config.toml
norm_place = "pre"
positions = "rope"
rope_fraction = 1.0
qk_norm = true
attn_scale = 0.0884
tie_word_embeddings = false
beta2 = 0.99
weight_decay = 0.12
schedule = "wsd"
Each number is 500 + 40 x the weight over its row's rms, rounded and kept within 0 to 999. Layers, rows and columns count from 0. Numbers have three digits each. The size before them is the row's rms in percent of the matrix's.

# layer 5 MLP up, 1024x256, rms 0.0726, rows 749-855, columns 128-191
088:491533423539486548559461545532515499400514484547471441459509515529554503599519510544449521504424528503472516521493467539558476496508534437473455517568464496533434479438522376534496560435548595
092:458536510488529536495481440478419515449490467484531550623563548465508492502469470503448503528522456538473476517542535475540484526484472476414552486595558448459483521558462487574532480467529539
094:452549429481535481513523544445557461491476433522491520532529500465477585512554481553545457489527488494467502485553424466476459472476473440458493481465502524477452481433515540553605538546467484
098:505475550423475535489570508447497487464585465506496564498507529585476503516510555438495470485468460453517505470540528486536454527490497480455633492484411495558491396481473496566514540463490468
103:494478510548435481508554446482550480497553507474550557537486510471505498451503499443427494487528448436465502465525550512491494572557532507487457468427478481489459468421520511527523581472579520
102:559527482542451463569566532444529486463516518466428528433477532580552477508464514501492465509455473536459510528510486494546514533540550464480429471522374504591453499539450531496490464505538552
098:463515465498519523497420572492573483492504514355485556466446507544468457512517415465494515467466549540570491460550452517521495463545487517524486540484480480509508530537608524531565503532448491
108:518442499511457517548538588444506473501400488416489513417488539534515466483442441558504490535479516452514445495525451536502496488585503525469507480451515545526482458496484524452511479513462481
091:468450591505478592497465590524531444431536541438483501523570518561458500565495436467529509542482543561435517494494509520477404451519540470471466533523485506492473398545493529522454509510487468
098:531509583497471486572451462450475544495547505531480457571460550432525529478473498599405431377455492461528527502568445498503539530537538521479495424548486510502424418547489414464530458462485461
099:478539489440496470517477563510502514550481490517516536443470530564517499560518439493438510484465490512480511497515416542548500484565532553497480508516446515568493496486539434527543479523425500
094:482592547501485507616510561501469460540585455505459486517500507483567498482464514545430464515504446480518500516439487453535485557503509550530476458517548415486447524462467521552553543502527459
103:494421481503487519468592556512483480422566518554439559528423456453480506537520559504496476492529572512440489518496452479446445540544467466563511529499451513502467504544502482558539459443545539
094:470516489517446475574484557439525546482492578499494515537525541531495558514559531521533480531464548465410511579480509475514474519501540578393561528477461536504466547479467518553485447451533461
095:492535481471462531536481488487548488569571504427458521498390570495483521451531471459520452489541438561471435565507540433502505526522464502481548455515565489509485469440467516537566451446569478
100:548455483468470508510497495520476483525471504518485539553461502533501461485458513511520476488412445543470497492559445527513488518429528562484602465486464471480482459483466535526525524423455462
100:555515503515442536497470514454560456522643542454433509452451492487551540504479486465548480483438501476547478476499473593498509450481464451553480457530516507526484505497552487509553474493490457
102:597446528483514427489459513536503563439520502484478529481516502534496485411544483488523483522428550524518519469513597579490483532532524488507534441475458539488468522525481508526443515536505504
102:529488477556452449485488507488457562556544559505511538537447505565482464447415502521426493493595524537457494514561557500441515501497506490498510451389481492483478526510534526483529525445603520
103:426496498528531555586571529462507470433529530509478514451498473488485506529492448498449467479449538478475506517493495466506448517497504483458508391541524558448431531473458537508528517528487478
112:460477529513501426504478472473460496475502522521547513472489536496468479558519478573534435517527466484457503524503523573471456417466495468529573527548499525435441504483475525509530563440516499
109:521434478474518461483528568488573514441570533497515486514519617497565562424525511550449482521526449543508509493525418444531514509500534526434502535496539512509508410469548431545557528492605504
105:554493495525447426466448530431496485444482457554518491551563480515493479582478547520466441522490467523417483468479531490519412522475521524468433522447542452532515487458513561540568477439517452
111:525481511411390450552479571516526537430478488516476460506565538536480568547463485552434468498503500496536493474534496418479469491483557477447479542517502493488411484514519438522495498427489503
091:528506507476465509477542566481588528483464496528469481563484512561505531442517424545523433464496513510502415477472460507501535498583521510554453501493438465555501469488521525521464455441517488
092:443453502516483486505450536507574498459460508494469500526521522527509492496501519476475525478429542538463527511493447484513426520455490527475461571539531606569469493477503538512535459475522440
101:416485506452584547463412521486507515514577526401475508447485530591531520475478478547503488517489498446467464457500459492472501505521514548479390509572502575454469452516488498537508487487434508
102:487498545534418471532468487573464554489465522497523475507541486530503455466516505500487476467469584531465552536540474503480441542502497526509503548514538512487456480425515532517471475545521541
104:493506539465499509514529545450470477581473519531509522497506497493502502451508530468494427526493478475473507544444507550432479531447439536507453495479436483527406440511486522561488568472533572
096:530454476512538438517473584498456554466463533453534487453531549511489560497501516570546443571549492550487541532451455510448411444547515502490531569419501463519464474489505473527521532506503547
108:500437495592495503534455499511530550550463522564513488484494510537516481518445467606580472531489551510502566578521514530470487464481428455457475512523517509510440487487504476499540548491472431
082:530468437522456456495569500496478526438509541529494539486494590473489487525530485452528490523483518525536529536528502537473498433500582570494478452473377503492481414488468546514610537468578471
100:548544563490470459584541468553447567506513498498484513477456566504529523503544531556512450469498515594521525551505479473518474517453491535523440430491501504427466494538506439500537524512501619
102:466482436521524506549512548493490511564524543495457564503429499458452464476460474623516469505475406547487481505537537542505469499495525572529511507496491485533408526482529494514491515574475551
097:492479467495461474508483532452499543508498490471519503510495490550470551506489461469474496399433515452502502563500500489480547505490539486442536473515506445481467514594498481524518450478497455
100:511456562500462499575471466458457496458546477514458554474505570488508519492492429465526412476478477559425505421550465477450465552469481525461495461525509539591487421463481439467493444483476535
108:492499419467538529494488574507511579495523454539499518532473578513499506549475408567464518428443547490511503530501507487496461491534513518560460480535480499507460515498470515485501523442490432
097:543564549459371496523448509511561531500525508490505456503487514512515508457536448533534500467513511486507460493510497533510469524546563462552478448496514471526494581494511569530489526543496517
090:501457507502485584530494505482508564497510488457478455501473489489581461435526469567513517453452541468492450458464512495541475462478423537472513496481516593526452382520509462462577425530525468
108:505457494481508504502447471478409450487491566505477484509545506514445468487535471544513455514486568458472557502566513463445465526443508400454496481554451467556468444503470503625525452431517499
095:539486434491514455545479489551505526504492462451451453480573533526523442563497497457470455466557448523445476539573514583477431472464545541412529439479488500430530442563562523516537471499529525
108:476478485474473556517470497505520577505508509473426617479471524530485581557495460548515493490458494544535499523487493523508495479531502549487542446513517503469496485480465490465495406456493480
115:536462454461522478491445534528496503509490554587503438489492523524497493487516432551489546472365540458506492514494556517519487523492537526460482575427522466456506464491544505576585574460507478
094:521469573480433492463533525453571530478483486510423472529485536516536450514395491501453485498485447505510443534475530493473497490492518474563450475510540550560495515502492495540569432538471446
104:441585556521497456481515497492495503523533520478463501543518508464507518469555460524439407499531466545480431495492529557500463517496567523494539454480470458572455538498508444442516413489379455
099:408497529531471537532460619456539454494516476434409485537547447508485412544501487579512458460512522445481457475523483514494469524516597477491530445469475540558420488521492563510516547508457512
096:501463495513424513449460477455475512525502497529536555477554512487432468509557432507529500483504497490540454443440490458451465526498578388531486500502434468536481489526451477511467443440514494
095:524471515469487528478514493468464569548462501462556531532525487529487436527509564512455467563459390539539568477523513536466489487496471481500455547458492521504493437498555569424459482500514507
099:556492462479540512495550575533535524433538505550514463478524513493511589513515451424479459493423546447538448525544528400505457515522496555478507561566482467474460450573518516545508480472555474
103:479508454541439507470489500446502473505488491521527448529456507496558475493518596510505482459466508540490559531542508497517477463508513501493570483437500536515481546478507448475500450533473569
097:508416404542432432520515471504534556470561532511543540482503485494506447536456460455524447478517487478473470547467445473497520439504492514454476512424502526560501457464497443540570568424518462
101:484449463548476544565498467483489555494497500466492468563487545476491537455484447482452408535464574443468531500515509488510509566509510535451456522502428543506494443529497546504521484496522464
100:463415555547547473522479528482482546473459457478443499500480484519557605540536567563523515521475497499435572562513488509492467527488556530488545471529451509454441456438519450590480469460506488
102:563485430500514454555457571521522488479569537499539565511591470565443460520547528496566473514443478479497539489506429510425481434491534562476584512531494454558434484523524449503479502475494491
107:498469496566521505401492516540459492489550468417533492536548523488480483547510490502492518493466503566552515499508451524473468418506507504366473495523481548500479541459517507506500410456511515
099:502501445452401501573559525501525503494476496525504485534502588512477516504535439513518435512461419466453535543514468537510481485470497510469602528502510462507446450511495454507509510514479478
100:534545534587472519475461481504498469529506513419435491525437512515551504515430531561544474430484508470551499466619504422463497480528456463456386463487473560478509432481519561519551498493492471
109:514498514472464513495533494469527572432480556492458553513543559519475630510467468505454501530475490507448500496569511412463494514517526448502488523495515559479457504532526533540504496455496498
108:511542492467470450491464566485527528443525416509500515544461480542457491558483481595522504480498568477519447509460467579534502556533552480491484443457486532513490541513475560508520495454526552
087:468453429558536530480479480546550518477469506507518448522484505492529448507528457550511544488507511520425408503540490453542498497546510551509521571469440508527491451512512440499537543471525438
093:514518436457418493536499527576593568559541531540474501477541538483535433395487550519444434537458489517481523502509400425465396512488516571438571458557456542483500466571461504449440523474490448
108:516476472521435479458453414523529456488482514474550495529542592533442485527506532464479429450474485542433519481505442491507493511499563480502521434543461550537462490602475511534520444396542508
087:545433485541409484477514533437495575428474531480485453558564536512498452479467433492454513521484509558523535487447477589480482558529469440507478518442371486522416515519439494498495493543544514
105:463482532566509498539489489496452465503495495504556534487501485510525494510477433463542425395470541542450438594521514432518423472442519509464487488534538546505479471495531584579531429520520543
096:538495466492540489519490511424534466449481484506508530512518535526452497537482508459541500539517449457448531553523401473449489521510484461520538519397357556532480490428567507498517446445543500
101:512558528457442578491478534556526469443474509509443517551482538484510486539513528479545531395469529476552413570524510553504485423516523454465518516513489552509476523535490550464507572463495514
096:528556415502506511483539579546417490482555509493461537503450533548458510557447509562560531477473509503452557478526500426369501523536532516502491519482464424514438455466510487578565477490476479
100:491397536511536486480420532446514463587488532484471530489478524480556463489501481484550489562458415457468478549554546459576512515480455510487506506534533507484462452495571471557476462393531478
093:537507499531465494487480449446531443485532513441519544503498514562564495456462496497412480493461517530508507566529451563577543509509558556548497557578511450543409535560480493484539402537486538
095:514531590488501546536476518517501481505569544524407525526434491517448475470492456535482510542449460458499576598482502544446498503473471430506549451498562516504457554502536493579481558429464478
100:494462455449530431575435543476505549531519543431500492559483481504496519556538453525453495529487543440468509506443511435484439447521457591506549536455477517505445440534582495547478475474513545
107:557476495551540515482534515488521582528431518462459534545501541418482474488528493514527538492533501521494490536504497477544463535521454447493497557504523477530469540538464490501521450498516477
102:526447487581459543511451505478539505558526495470517514500490507502571501521567504483472417492524487499516426562460476614484479563520534463460474492435498469453446552527429562464536490442505444
099:502475523558487551579481539539516541437489484476472526528530481570470497508561443463567448503459468459510473566478469564515483429507566439479487467482492515470525486523437431565535497441515491
111:520505444441484489516492566494531430513525432469450562528497492581475457484470485470458527445436477534546449524522469494425444495471446470483513472479535524544484519519521472485503546491418422
093:538521479414439540529480528508460528521483555400481498507498543538521522525521510530488472506447462453500443492477521607494476492474566529409537454514514500471515434568495517484545471468523522
096:468421544523557544455499474454503540473501494430477508514490506442483489503477552538552429451461545471567488468511530441390473560521558566512490492423432533490479470504533489520529536437500487
106:520485482484509519519478451527497462482480539498495534418499554449445479581435478523519432553541523517494499502536453568554477493492526459485463546496494564448442534477506550554515427527497473
094:487519507481488535519512487579533537531467476491553461506484448564519525516462516496503525466457505502517531495486486471523482539508467492411499507560510508501446493541497441532523424531571458
093:475549545530526501538522536492507501459453464416529471474506578558465550434509506532526411446437521564491513465452522472499465477567516541499495493517510540506484507548489445490452570485552461
108:479515507456535578531515481533466519502585475528529479499431612586489467558490517467434528465476512465450495575485468507460504544495489557501531546479479568559434517469472461487544520468521506
101:472553515478376567514501498516515503536510428526478542436456565481529498534588493454514426513489431442516515441516506580502503564467522476434511573514508483463456466489554485581522507492518521
102:505464446492508537519507498502495565491516512528543501469551467505460429510466459419534475524472451447405530448445519504486445499443520398520551515449408572524496464439434469506546513517463488
112:508484541453414447441513505490507616559500561501462505519434556450512434498467585523487482517524540531510524569532499504468469557550504524483534525422507554557441488500494576496565497549510433
101:520515551494497536520551545526476491522551516458497497542524550520502458443462457503500483545511535488496507510540473557473441513531441479438491452468513510402452462462537485461453466473481468
103:550571466511527534481507574546490528513511435434511444515438536523501477517452558494477445485506427506492458524557516435568411431498510502530490407495455478511490437462558517438498528528461535
096:444461524496540467497464491489503531504515559503488552492493530479539463532437484545511518474453462479515461517531514477488488527468534495517497467455517494569486511586515562502539498474502520
094:528512470505547517586478474510506598536475572522505457523589536556545409534544463532532497489496509490537480537542491520446529482450476503479487448485501498495477468477515501562639532487478511
100:493477496515544477479502476489557599528503521520528522584545512476500561529507400536555549470468554462482494539499496511490501633518411549455434466522484505536449511508540517554502521498536498
111:512559494460477516525491495440531519487443538475536549508538512490477502488484509515510509491457493523488486459467447489409461506543531469438491556523410592507420481461530531539492525476468483
105:450465466511508502535444578532467476492520486492580449525494516490505443521509504532554498519528494461506459513553496559448374454520444486506479472532498573533481501488540523513505474430456455
097:453555464401533464571414547513543480554450486463478547455477531509452531528541424536551486484456527484519454487515516539413501519433576502421438450463470506505466514448537453499590517515528430
098:446505548527499507513539461455502475539500505517516485474479480509409455530561451488533507451529439492503540569562400501567485556528559490509464472392460488475465547502488510466530508414485479
101:455445524539439478464476452469519444428540514570480454552472499534536518433479525549512499505468450506487511481473553486450501588425504591471483420444462556581507500493502535478599531434443434
097:471529545455552518509518460562499483501469512385474504508499536491455526459404463527507433483460476478489474582476431479421516500607502493594582486487512459542489514503529526519499447517543463
111:516445505571519433515516466547523502481443592553498459448566477535553519531453456499490451511458471537534510511470490533533436515393392535511523507576465582526482531436479536503536516490481436
111:483439407468474412480508534535565508446554527504460434503482584465512478494495538548489429424483493540535487464528413532499514531491505500526544413480409527534458467504476562540569552400507428
098:508536565483458560477528514522504529486513515570574491499507503495490450503506477534499482503494511474493514464468458476519539536489457474520505479544433543474491432516520473539504557444504561
086:459440533569474495566469588488557521495466507429514433493521556532505470472438493520489431474500539522534511435439462559470494441456534559539551451496458567528496499533461458523491493467477481
103:454467499536484474477551588480483504484511564525469520503543527554492490542456500556468480487423465535517515494461479519426487500547489546509455534505514445458406509488493527499478483495506552
099:545568523484442459544472490479535482495503540541499394539513570429515446456407495502426490485481490503407532567509505550514495475420526483516461438501464544516477552487485499505499528543492527
096:552503443528445484552448440465533565498483498496477526471523443539576446521463543456505499499413457508522522489489489462559462481540482561499460498542480477488492477488490505562492443525432452
100:460458482473498404548492464465481497528551552521545485450452452541497411525499523587523463509501455444491454631481489487566484542435557557474539415505480478457508430521515482543531559471458461
124:471523505485452501508512500461499484514461487492482566558538521531559490515438509539467464521534560546445573546528529499525470564589453456497552472514454560591525450499566533562542458479516529
092:461506479592536478527463496464491468542476551508491589582492573490412486509515473508419541487472518593485561511438424521509507499524482568477582420481506484506515458486547443516525504558547517
125:489512522430424486516462549472562517579545425512505503477587517410477506490481481504501531537505518534519450554484478527485464510579557447506531466431440440546462473467582496403553516458518525
105:454522533405490502448478518544411513478492551493506505465503526501449487501474466504504512458475510503505541429453515575452501522483508530450567457482457498466515550473484425510468488489505447
# layer 5 MLP down (transposed), 1024x256, rms 0.0662, rows 749-855, columns 128-191
093:471513497477455553521483468621498473487442496486494429411515482537541427461508534565495483527480519558494455498506463494584549490531477479470511519454490549448500536510533508483539491523439525
093:561511478523495473586559522485453485546489533471487512452484500516396528527392455481469447479488446518481500584429529492498504521502515588509531434625430450538474441558522532589553573478502572
103:465526458493544486486483554643502515487469537515514457591541496484458506515442474449478515516502537564532506482513485536515495435458498554499540515515485547481518529566511532487528506537525489
100:504516514496516508555520502458522526469439521556476535440446456461488478433480568478514453413540482476566539501451525472568466512430557524532468454483485525447551426515476533490495501466531522
102:487501471512492424538434481515549542526470492549541527463520491481538524458508437489470495500492382482505475509534529524515556525475385505526537535484551456540511407462489517531508560540499507
100:508503487517517492470483461530509598479497512572519459465475492448536505476485524473544455446477463377506476479556470465526483515457403460573394490482454446422459526424425512532543455532533457
097:494551483559420520486470557438545522464494550468496478512527516433552486492457516519487579436465428497603557511469502464482531571529438442461520439529461461552536489553488506495475526471475501
109:489444579477494510471503563421495555539522469540506462493391484493562491518515539455519562519521513473522493500485485537415549463504462560510520457559471507424593540531447575527484517489517453
093:449450454511542533557582412584433553475550421525492518532476578489524518488462502494503451490547500557425515416581526569488477563488538510487485529545463494495588515479518491492511561484492475
100:521452552541502498478551467460491485501546529511499554530481525508516488472449513403485537559542459469483514558532429483463450564458609536516485511547552469421421472588520484514388503452540434
101:471490509576565496554507585519509453491520489521476516456473493488509537476516492610492600551502555484488538499515462471520481549514509523527425489465521546468508470517473515552485526518466493
094:502535541494442498592524543464520517521537475553509524490553515477484541467461560513493481518514498504499526472474549531514508551527501496522525599518558439526486472459544443395457496485565467
101:585505406448502467482531558494505468474575475525395605475491465513509519586431582499518469521519522508511456504509506492461473540510468434468513437643412488529442470432567507543522447447492518
100:516543508502553476530501547418471511558456507479475502525554540478560508599518504486479519497507499500514516597485484519532509526481532560521487504487527463507448612518399466474454535488478536
100:545489528533490578453499488491521521543489484440464473488559458489566519477521415486492435458469539443637488524483421506495486560484464480464420527599488545459483534445535475504439506577513509
099:416469509553512434508493496538503545456454428511528435519507536400437577428466539536532563436519464510488487497491510449479471530550531489466441466481517520512505554554531540482490531515522459
100:456483501459546512563481487463529483451497516421515505490465439525455518502578456481534502504562518493509548547514569532476527528513569486541511459459520524457488468436491436461506501455532508
106:541434553470481469475553519509486494469530502513539512501483545512567472542525489455519504513612509508500468452494486449491504426474456430474433565515550490545458465483467538559478530469492506
099:489468446487527584452495518519485518494533536511539507497518496518481528540402544438548494462435502412480504571494546523523554569494444492499515453499529487563442512504563522435529396409505486
107:470532517472464560544533448505430491536481506552526506524492415472579451483487484516473489532494496423498515495481488511536422516536573517481511447492495507443394573459554498535491483500491490
111:503491476411512486427414486500490453497437436455497493461501550470518548512474462416472514524527555466559518507442519476452560539444544466502497533475530482520439458493486497509466427481521500
095:465526509440507499456502432451532517482513511586525534469502496468483483515532506519488542509454562507513478473486493423458464467487483522469462506507478476474547492480548559481483485476489562
104:535514491517454455473555489556527486559515485508539572511532470448484509481555511524480381598443486528512477456532475504465528638566513475486512478518514462479508471457569512547508434497502471
110:486466515488500541494422553475508503560535511485536484445533505509511462537496418535451463580551468526527535507431481528506503406446457518461501510521495540509511526496499488519479480531504526
088:484499502531546496490430484523476506516571520516424524545478480477621486520479493513485498526479494515527464529482428447483572560477494464539562482556505455462436560557485501484479464520476506
096:486517502559491494506464491413506472537518404520469562426499511552587405519491434495514476561433487517530527508539473541532537495536532478487508572541557518573516461483491543447458512475456513
103:511454488541446528582502528462470475517463521501486524508555536523477539458628488527557513500544498519444529457474570539554561535507509525504476447520470466467489434450522514460569457525533466
104:493515487567556527455504513550509629494514535544501395462511493498508442541516458612534544562553491476495524494491512480590491489527445511469474498442482574435457544541534469507499418529478459
105:455538461537500464482550524467460501501517526508499535509479463539506502476542525481484536511521463417440494514494556449525473540501516460485549536349483501488528483502573543529532508453471486
099:549499506412433378490463494552465433478506525510625482500548547564492485549498478539526504492520515520591542432513532436528492452535503409536542490467504479511507488490488508474448540505464569
109:459522488569521525443497548510515560482508459504474460422524487470503503516478577511518439485540534563485551470479474554484405542512458480487525580546506474451475562494503473501584447491442573
094:511484486509545495389438463549436529452492495581529469501529532519473486473551522480535535500507476528575500518493564518490523517425519476507520489567466564496508459469583520549510517548534475
100:547604557460498489434476526498559513506500454455530469454427511505447497531479472451517547497493562499497454488486554491460422585462407483432439439501541497450578523526474542473536493525449508
104:435485537587466423550520469482482455526459519532477504553496390523428551527553496459554496509506453464431546515569512429453524463536474463491507480436459540458475394519497494442444506452448452
096:548523531507517568530526468557544535451526511505493497488397513450496473477598570478517594512508574550475501483492413518448531525457510533475404413531473403451567547523551506535502569416504510
100:595508530525464474453502489480542525560446524426506496476532505474434508446536488463517466477435472563555559492491495560490485522438488519464487525562486412514470514486473437449572537533519494
110:556507555434457489513497557470535557495471509487478481536495492472469377425538512542552538507460497519465492497473480433478399487532461483471428532414565533521501484502561525466448532498536444
097:502511506489469492538478493490484505499476497470461528481447369424443480514530542439531459578536487545523470547498532426521507530547548497499476449551506506501559560480518504492468565561491508
098:524521517461432570525465428510545519543555453549509488498453523535516506479476483472538510431470596472508480443392492546500575433500477473486427519505524531513543489558430525569535453523518479
109:441483486492558515498525465550512552515496479522436420502509448466507532542450522517456525518590568462510450523524508464539543508513533488474427594543468505475508539521534541551520455442469454
090:491552450509516411415479480517496572439526442524517501489529499566557520530533489578476525476502530541562513471570481494534472534470503500451460484529474467433617463457441526454542494501527562
105:447474467447452498501508485499514403547518533510449496488565438542467468542466510483505504478548487520534554516420531532533524548463497445485440482547550447453463437499505503475489465460488514
111:537534535531519522505487510476559525515530504546465439540475458476525435477521497474596523486443537505525449433512468554486543442516517478585469515502488430459550452530505473543506566490540497
096:554540581426503554506511554455521540518506515524420525458497521531472523463540458498491555488499461524508526453491512571477530459521454490471494465534509503552598455506482430507512519478491488
102:580504494520532498464510452524486547497513505546515473527507475452436545438524438574456440548579521485482508517464557498490487443524440547490524461523460463507559521538548501522535460496525562
103:477514541459475497435459465420509504475544568499497481591522499487487475556551509481516396532517476531514518418582543547583460551507546515463554595509477484547513523523531480568550498517508473
100:536585460611483503558516544505589513477561446493495539430487439496494448495559505509506480453398433516473462504482545518440413476553532497512551494506516557514579468487492484516510498463472544
095:546518492480417513485480478510521565474477456518515523475470552527571561489482529514475510472473511509474498521524483530460537539462452457497491423431536505423574449477509556483447486476507506
102:536486565543532468461493472493547477468459468636415495487530470502479495482505543511479492532509532541484461524435426512465514514473533519566535521481519521527433511553515466536541491505467440
106:495512526538471490507513492519490474567515512506520486522501515449478539500462474502504462462533497571506461463500534425487554438494552475507496514564527527422651500492490482545572479532510416
095:518461516465498522425413525489553464510499559450464479549543531489459575454435552430500537487481500518506541551551475491447587482453504467492556576424512503468569443483487482495469564545476389
102:562548506509496550500472478544508499513491552479466494494452509534487526506490495481490497547444519466534531541487572506451481436484506555542487519555432512511540458529548503529593625440512431
102:478453571517559504532465509489473462590429455457501489524558480489506511423539507549553551509581437516464515527572526468480455448550564493514520503533488547391505561489518521485549491528482529
107:522473520528519492460423487462528474496505486573513514505474526507537546498527537435466463485495512515496587422494535511493484564477578507614523546550529444532474478520477549404443463542498468
110:627454569463423471510508446552542448397470578468528448530430492462553510556439486546482458464467539450516583565512468464460501501488416518529556478495569476524489556516498439482537490587524531
101:530562565466495481483540510516504447433496520537515496528508501511518604532536508523539585499513515554447445539454540505534525484499474523467441520448556458505556500564547520448523542448572497
100:483522528444544516469501515467532440516510491565476497491492544535605438556530474518583544496515508479559458489458517475533486463571547493470494469523498494494572483546592507442500378482469520
109:439529528462477476521546510477481428537445508537459512474500608529492466532528502453492561578475490533491562460499503456547481575503489561540468499534573558551598480507525541452471542494475495
106:534546515493549517481547475537545582508492468516483554518498554448499493483512469540531569519519499509503519590451475552490504475583457575507509539515536485457470467509479544473492544525454523
085:471534443512433537448518519489556451510545522517544519562417439489462441487583528500478550550501513486491516518523520450554556555489589504546433554564544524560494455529485486506505442545524400
098:511520448479502488538554526553536490513484529471521483502497497429524514496547520456534504450456466522500527513576526485517566560508520476572480435461515527531505502526511436471474526488511454
104:452559440461480449463563506480464482499509538501509522481532527477501526533499476491424447557503541533472489434485480525587459479502428494495595555438501538469527498585532547573466480465519451
083:537545545461516383524582495513465523495512502486515530513478521445481478529477572464429503443484459461552482524554554460513452474478492494490588531475505445412532454528552533466513526515484510
104:529503521451517524485471468572578521419488447545511455556537550491524468490473467489495521438475534559546553435466527563532492401508532448450520509441536451522615505457506488477402509562483476
096:562430551499597483542543537476449481555536506510490522579531482551423528461488417492547525503557520426539464482533409536506508468477483524491467509479420601451551534437581520414490568519346451
096:539495528512530520440491503481536477578510443548560520458492552515556531444439518479441471493524480524489493499510580556465504483464483462504493507445515540451616456493532553508460517441508510
093:537493532510403448507465394547542438420473527521482419506576515497543441494513451542484548512471443501455438493480505494476510487473484556503488501489565537469533483561497502521466513533456458
104:419442432539515471491469476410552492566526523454455505490499501455453473482446476502496492504438452446535486562474499505493468492442546509500496439489568496429409517571499493572480487490475503
097:533545472517528490475469489442487494512513562540547508488533536484428470456509539550424523497517537482481479514480492560510535522528586576490503558547530457475535503441629551553463554464502465
099:504506491485440511456557521467530508473531514580500501511464564477444524477558532457540453483580597467472533521444492438505441511438477520636534504512454511487524539504432458541557542516528478
100:469433477475427531489462501437415509468489543495497482515495495458513514542519511504540436544468515452461481550499519551553508540525489586553455515473491540505504504518515550486458449537506561
106:539523507482612536459495484549500488505530537512505478419469463452485545521498555500521507501557552494505524460526476502604473455510519482492520547521444450535557508539482530453433516487497504
103:453444484565504490509484458541478489424520463465549478438499425463484510435511527475475472485578503506517431446432487516520522503502473458490575564530498455471463532513571578516525474534438483
102:490512486510459514530480442528465571491488537470513534514535521490453526571440589462487380483514476475561517469456540524459517502470481535458507574457495521505450593455446458489445444505542533
112:524486469488544432457501513486461499512495549499474492535482499494549465485520514443426486521529476505403456561483534509524480541581540517476468549560541543481448488460506495459464440502521519
090:547560480492459529418488475540485455442473543513562499479536469495507548509502437519430556497498538550496485474486497599510521524489530562506558500570526469423562541446493513530495528522473509
099:497492513492494504454429407518532489400483562480552502481535550486403488437463519428514561477524530492473513437502473518440487487542454510446452510513455473402580488500493521522530499429508526
105:488564496521550471534623479541469545521485485519499458498418530597467494539530495535514486579489557520526455465475440514582501504532533536513568539572481515495511529551443529458438521473404512
095:518515454523484501496420496557463494542507498525562448442489459497482512539481465505512515495465430490508502548425531485498492504519567433455560551451474437457524478505473553458479490489494506
096:432509551409535496497519499540483511457475489480535499488525482465492436531577638525423497505493378500491528510483535507525481498450497543481447502464541464475501467492476498511473540526515440
109:509458452458530516560524490457446398559624572489527425478519500443478462477475478517503559542494536533508461466428418526493520543466538413509503503536499435527457550469494440516434450470518462
104:591518497543460642453463486544541506448539517483508464497508473501468578491551488502541522552540509448580518429469560521503488534495446501487428516505524487410536541478436465550553429488526483
098:539535555543507473462543442393541516507492441479506546460496474530527547492480461537447586512480543388470534477478460506450502476427507520479528444507501498471579495547494484533506465549523473
113:567480519529489471485489529478468585600498472525515536436515509525537484515491509441446420495540477485527461510533519561479529593480483564485492529591512488493409485583562558564497472568506515
104:488529408466541486542599440429567555501546482525497494493581458453528481492485530503519649502399454545563477576454524502582452500529531498536498447535510490484482491506457433456441499473469497
089:448505515499471418480523464565504464519456486543492481495497486521496544475482516507471515521483516492549476459516484487562496515471462524480491499525551489411727483505473474496525490455513480
098:469528449583470458522514527599503505542534489453475492530500485504430529491465433477534473459457531508527469486462404526549473529426467505547549474467502509506474476435504474452438549456507441
098:551522467450437505470545462484522468512564544477501442511543485493550543527516455567565497516559505549501545559429514556474455484473530512510470475422540421527516529499569517453490481543483462
096:470452516558533449490507525592517585575562445459540539486550505557432518447503509465539491589497512506520502531517546472503514472475464476486472506559482507525522593496550545614489496564451494
109:457539563405516478527554489464457501526443443484457528517497483436514539562489513508552469515523511457465474499504560387511541484469577535461447488457478490413505468454461502558492487537457508
105:504504461474487504581436458445537453507562529475559553500537470431560498492540441520447493535525494468469592469532555504504506525517483514388453565554513514470414500518577461387496422482485484
095:543566445408420443538481556511546504503442504464491438485532447544461515420542510434529512528485446436465524510483483450461575476507535511478582540529481543490540534521499436510604503587544517
096:488458517521547466506455430483502481457514505515533442457479459491566475390593536476504551556535416498448537517461517544538486478559451531455518491469425459518499499507488529438549499520515521
101:471533499460437455493481481528492496401532549470592486492566559389522470481519522490539441595569545506497509531523528526396509501535568536448500499514496534431467575480431600459504528488523406
097:501476481470521469512436657552482538498531585495426509460466546525483547473520502480492493517503476436433568548545458559427524530542479485511549502500573498546600494470479459506534456454527447
109:465527540530508493505430525552501527536528550509415461492469500531471489483524548545571487575491498469457472521560452534528485533485429519499515543532524544494555431531488512531535486515552533
112:501473433468501500534429490490500533489472538518490543447522531425498448542539436484390488456468532511578529475518483512548592606525493522543540505499471505515525399463523490525378552496473493
094:483484491495517544516534495468450502519454504503546485487498581536567460556499549477558554504474522498488512488494497505488471555549502636460519487496540462539379495533523534436468505520485480
093:495488550487501487502473475483506493493532497543507476544540576469500483549502462547494507498471569505458470519467561483494503465470501552500557506462552503456617577511467496495452647537432505
107:427535544538540497583539567523561522461538540491503531559510405532486528517455537496471515516485489528527539525521459535528506420517516535535454575513521514467479498491467536494445469461539511
106:466505525586439514518429478417509485530538511560491463485458545541422449490536495533508487438504523558549452568483519523489530452469527526482545498518473506483600569520517466475464601518487545
090:505584529478522500508501528473533492535457486503488452434520534500472583468458463456540537477513513494564472521498476466441475455579506488478515469554550451493344506436435519492436539508456519
098:488486514459573551484480458520489446527536473509572529426517389519481499540539512461522475607548453462453455504507522504516512457505519478534609478478461456525463474526464478449463566440508527
105:545483475504514488504491518558492499501513496499499475480489521496487520482502477499537510489504473508492493481511449508497516456464509499511522512509518463453151530512453522470495487509507487
081:435459545538522531494537506469514499557438602514556435513509508473488545427532472508445503529505446445503505529565511561522504503566497526434432520496527525523672518530491533483513524478488573
104:486523549488525483573426477525514488545576477483488476522470470561434533450560440495575528533459519472552463496536489428522510491470511503531503484532540480514464450459498524426544530486478439
102:457485487481449543467484511531495489447500477471525477504522458487522556520493492509473519434540441522465554498506551544466524503518487420528515524525507575469552511544546464511506528462440510